Weights of a small transformer language model.
Size: width 128, vocabulary 1024.
Training: a variant of Muon for these matrices, 153M tokens.
Each number is 128 + 24 x the weight over its row's rms, rounded and kept within 0 to 255. Layers, rows and columns count from 0. The size above them is the row's rms in percent of the matrix's.

# layer 4 MLP down (transposed), 512x128, rms 0.228, rows 496-511, columns 0-63
size [112  83 108 115  91 120 105  97  98  99  97  85  99 105  94 104]
[[114 146 118  72 117 135 130 162 101 133 144 153 147 119  89 164 138 119 170 122  99 112 116 146 142 170  96 150  96 117 107  90 131 114 118  73 132 111 105  88 116 148 120 132 114  92 106 111 121 141  62 120  74 143 130 138 138 139 119 124 154  90 136 157]
 [161 149 117  91 100 174 127 145 120 153 157 152  72 142 132 138 106 126 117 134  83 110 159 141 162 118 136 103 119 112 149 180 114 100 134 109 119 109 106 124 124 161 109 100 159  94 156 108 123 156 143 129 122 120 143 116  91 189 114 125 130 122 166 135]
 [127 139 138 123 124 137 110 156 112 145 100 123 125 125  85 129 145 172  94 191 109 159 137 143 107 115 106 141 175 123 137 135  96 119 148  77 141  95 111  79 105 102  89 123 137 113 122 130 110 190 150 125 142 112 144 153 129 104 148 122 112 161 152 132]
 [127 116 139 121 159  96 105 167  90  78 124 134 142 124 130 137 152 135 158 131 109 182 118 126 107 108 118 122 106  99 125 129 143 117 138 108 172 131 119 116 132 141 170 105 155 160  77 143 135 100 108 118 138 162 122 146 151  96 136  99 133  78 154 137]
 [149 118 136 120 142 142 130 136 105 126  97 144 144 155 133 122 159 139 130 132 148 121 120 202 135 133  93 124 156 135 120 104 114 168 132 113 106  85 123 162 109 151 104 147 144 146 144 143 126 138 135 104 187 112 131 129 127 122 174 130 105 116 172 162]
 [127 146 145 144 115 156 126 149 103 123 120 161 164 116 181 101  85 135 127 102 134 145 101 125 148 152 141 143 140 119  76 143 118 112 116 127 126 141  93 165 112 139 126 157 120 106 124 139 104 197 114 159 160 106 132 114 146 150 136 107 146  95 123 141]
 [ 93 125 127 131 138 108 133 171 120 172 171 141 146 141 130 157 110 159 127 144 151 145  94  94 148 163 136  98 144  95 112 165 101 141  78 114 128 147 103 133  89 142 113  99 127 105 126 135  90 128 154  89 115 157 159 121 129 143  53 164 133 135 139 184]
 [185 135 137 140 168 147 153 139  90 175 161 111 122  67 119 139 123  78 138 133 156 123 110 115 120 149  78 157  79 136 147 101 125 106 135 126 113 128  94 145 114 148 118 154 136 166 121 101 152  97 140 164 127 124 143 125  99 125 129  93 144 124 121 166]
 [100 100 117 164 112 120 148 102 172 126  94  84 119 150 119 117 110 110 165 124 126 128 132 141 180  98 135 143 170 116 152 118 125 135 150 127 156 163  97 143 133 106  78 123 131 138  90 149 150 116 123 130 125 130 159 135  76 129 150 172 124 112 154 125]
 [126  94 132 114 117 154 125 120 110 172 125 120 106 107 135 132 135 105  97 148 113 147 132 122 107  71 175  79 113  87 137 180 100 185 139 174 144  87 136 140 126 141 104 104 114 152 149 124 113 141 155 108 122 148  97 128 123 144 128 112 149 108 132 160]
 [113 106 134  86 123 120 154 142 140  87 132 100 135  95 138 156 140 163 109 155 134 152 107 136 110 145 137 145 119  89  88 125 100 146 120 119 121 118 104 103 137 134 150 122 154 122 134 118  97 140 144  65 156 138 126 122 144 136  95 118 152 143 134 123]
 [ 90 132 103 115 159  86 159 118 112 168 161 161 128 121 163  99 118 103 133 139  75 121 137 156 116 159 142 133 136 164 129 148 142 122 119 113 135  58 161 133 156 124 143 158 149 140 117 116 147 104  89  99 156  91 154 105  59 128 132 121 113 133 127 189]
 [ 82 151  99 112 149 142 144 155 114  70 110 137 132 127 114  94 165 116 142 159 132 134 101 138 127 177 153 102 137 130  97  66 129 144 112 135 146 126 119 123 139 129 124 125 112  97 182 117  90 113 111 172 133 104 139  88 171  84 103 163 123 150 121 118]
 [168  98 123 131 128 111 134 115 138 102 105 129 143 144 113 131 102 151 158 150 177 122 150 116 111 148 123 147 140 100 146  83 161 128  96 163 166 181 120  98 122 179 112 155 141 105 115 130 160 146 135 127 128 100 112 116  89  87 130 162 131 148 162 146]
 [110  72 112 113 156 102 124 137 122 128 163  76 163 139 120 151 130 148 142 130 141 138 156 113 152  77 119 120 120 119  71 127 119 112 107 118 131 113  94 109 130 136 126 108 129 141 129 157 119 117 134 104 183 124 119 128 112 107 147 156 105 171 127 171]
 [122 126 158 130 141 120 107  83 129 128  62 106 123 104  96 135 155 143  91 151 112 107 113 129 103 165 129 109 140  86 104 149 141 142 154 139 117 100  51 141 120 108 114 142 168 132 139 119 150 136 110 167 152 137 149 135  89 156 136 169 164 149 116 120]]
# layer 4 MLP up, 512x128, rms 0.323, rows 497-511, columns 0-63
size [ 85 105 109  90  94 100  88 115  90 102  91  95 114  96 111]
[[147 122 144 153 162 149 137  85 132 138 125 124 159 102 159 115 119 133 133 118 149 118 117 114 140  77 115 157 149 119 132 102 171 110  63 142 112 115 138 124 155 135 123 127 140 135  95 158  80 101 130 104 143 135 134 116 112  56 136 124 113 121 114  90]
 [121  94  97 121 145 141 113 176 129 124 140  94 116 163 134 130 196 126 110 157 136  67 128 106  94  93 140 109 147 139 118 156 143  89 109 110 133 110 133 133 132  99 138 111 111 108 108 126 112 146  85 127 126  89 107 125 199 132 112 104  80 156 122 141]
 [ 61 135  95 128  80 127 140 132 131 138 149  91 121 151 153 119 162 138 120 160 123 113  93 136 149 121 155 161 123 106 154 122 133 122 124 131 138 162 131 127 138 121 172 131 131 129 156 170 134 154 120 144 112 103 133  91 120 158 132 141 172 127 113 141]
 [178 128 147 117 129 139 117 176  88 113 124 127 165 143 102 130 152 108 128 134 167 163 120 108 105 121 123 156 138 114 136 128 113 151 135 118  95 112 134 130  87 136 158 156 133 121 149 109 153 139  97 137  92 139 122 130  93 130  89  92 123 187 119  86]
 [110 120 151 106 156 125 122 141 156 137 119 118 122 125 174 142 108 145 147 126 106 138 149 107 110 116 174 154 117 102 151 131 116 141 138 129 103 142 158 135 136 128 114 151  93 141 109 127 118  99 134 147 110 127 176 134 222 154 108 123 149 148 158 118]
 [ 84 123 105 148 148 136 128 139 123 138 159 136 141 106 133 103 186  99 107 120 136 122 116 109 106 120 116 157 179 139 177 131 116 118 122 145 129 164  94  98  87 158 156 158 114 136 105 103  93 126 160  99 136 154  53 147 137 103 157 100 171 136 125 154]
 [ 74 140 144 116 143 127 150 141 104 138 136 138 137  78 148 131 148 143 159 128 123 157 141 105  94 120 157 130 114 165 120 143 119 141  90 194 108 132 104 147 124 119  95 107 129 155 105 151 123 131 123 154 118 173 124 153 139 148  80 149 129 115 115 109]
 [117 109 105 113 158 116 109 121 134 114 107 111 105 181 138 129 158 127 115 105 139 103 102 158 113 119 154 129 146 112 128 116 105 164 157 140 149 118 133 161 165  62 119 153 119 126 130 133 160 120 141 171  82 108 138 170 134 143 148  98 110 145 120 115]
 [ 81 125 125 174 117 144 138 110 151 151 149 123 105 196 100 139 100 121 130 150 119 134 121 108 159 133 105 154 130 142 160 103  94 113 132 108 105 126 116 102 173 154  86 107 144 113  99 158 153 135 136 134 169 139 173  93 127  94  73 167 134 137 115 107]
 [181 146 152 150 114 154  96 126 117  72 142 112  98  85 162 140 137 168 104 130 167 148 113 143 154  76 161 110 138  78 136 118 140 155 126 133 106 123 113 138 169 111 122 118 113 117 126  97  98 199  99 135 125 122 118 128 144 135  90 109 176 145 143 116]
 [148 132 121 136  97 155 129 142 143 147 101 120 123 115 123 149 160 157 144 102  99 147 139 105 175 114 109 167 150 124 127 153 150 153 159  93 139 116 139 165 134 140  94  91 118 149 147 126 121 150 124 105 138 140 141 164 129 103 142 141 159 147 153 105]
 [143 147 120 131 105 163 123 126  95 141 138  97 167 139 165  99 116  67 112 166 157  97 136 114 154 104 167 118 117  96 103 171 134 113 106 122 129 137  83 157  99 158 130 137 109 138 120 161 128 108 147  83 171 105 155 102 123 123 102 138 119 140 147 124]
 [150 116 122 185  96 104 157 102 108 108 143 114 154 137 117  91 100 152 136 155  67 136 157 159 139 148 126 135 142 122 123  97 153 129 126 133 125 117 125 137 120 185 111 139 168 126 104 127 156 151 143 105 100 146 122 153 143  82  92  99 131 157 135 143]
 [140 139 137 109 104 114 155 128 200 143 104  99  91 131 116 122 136  66 137 130 109 132 157 123 130 104 128 159 132 138 190 107 112 108 132  94 130 121 133 129 113  88 118 153 122 163 127 108 137 137  85  99 170 131 151 106 136  86 156 156 146 138 152 148]
 [197 146 118 136 128  98  78 150 124  70 115 124 129 135  85 158 122 159 131 126 145 175 151  65 153  83 179 146 144 125 144 108 134 104 158 125 152 101  78 138 116 129 154  92 152 137 152 119 126 122 119 100 130 138 135 113 130 128  98  99 153 117 101 110]]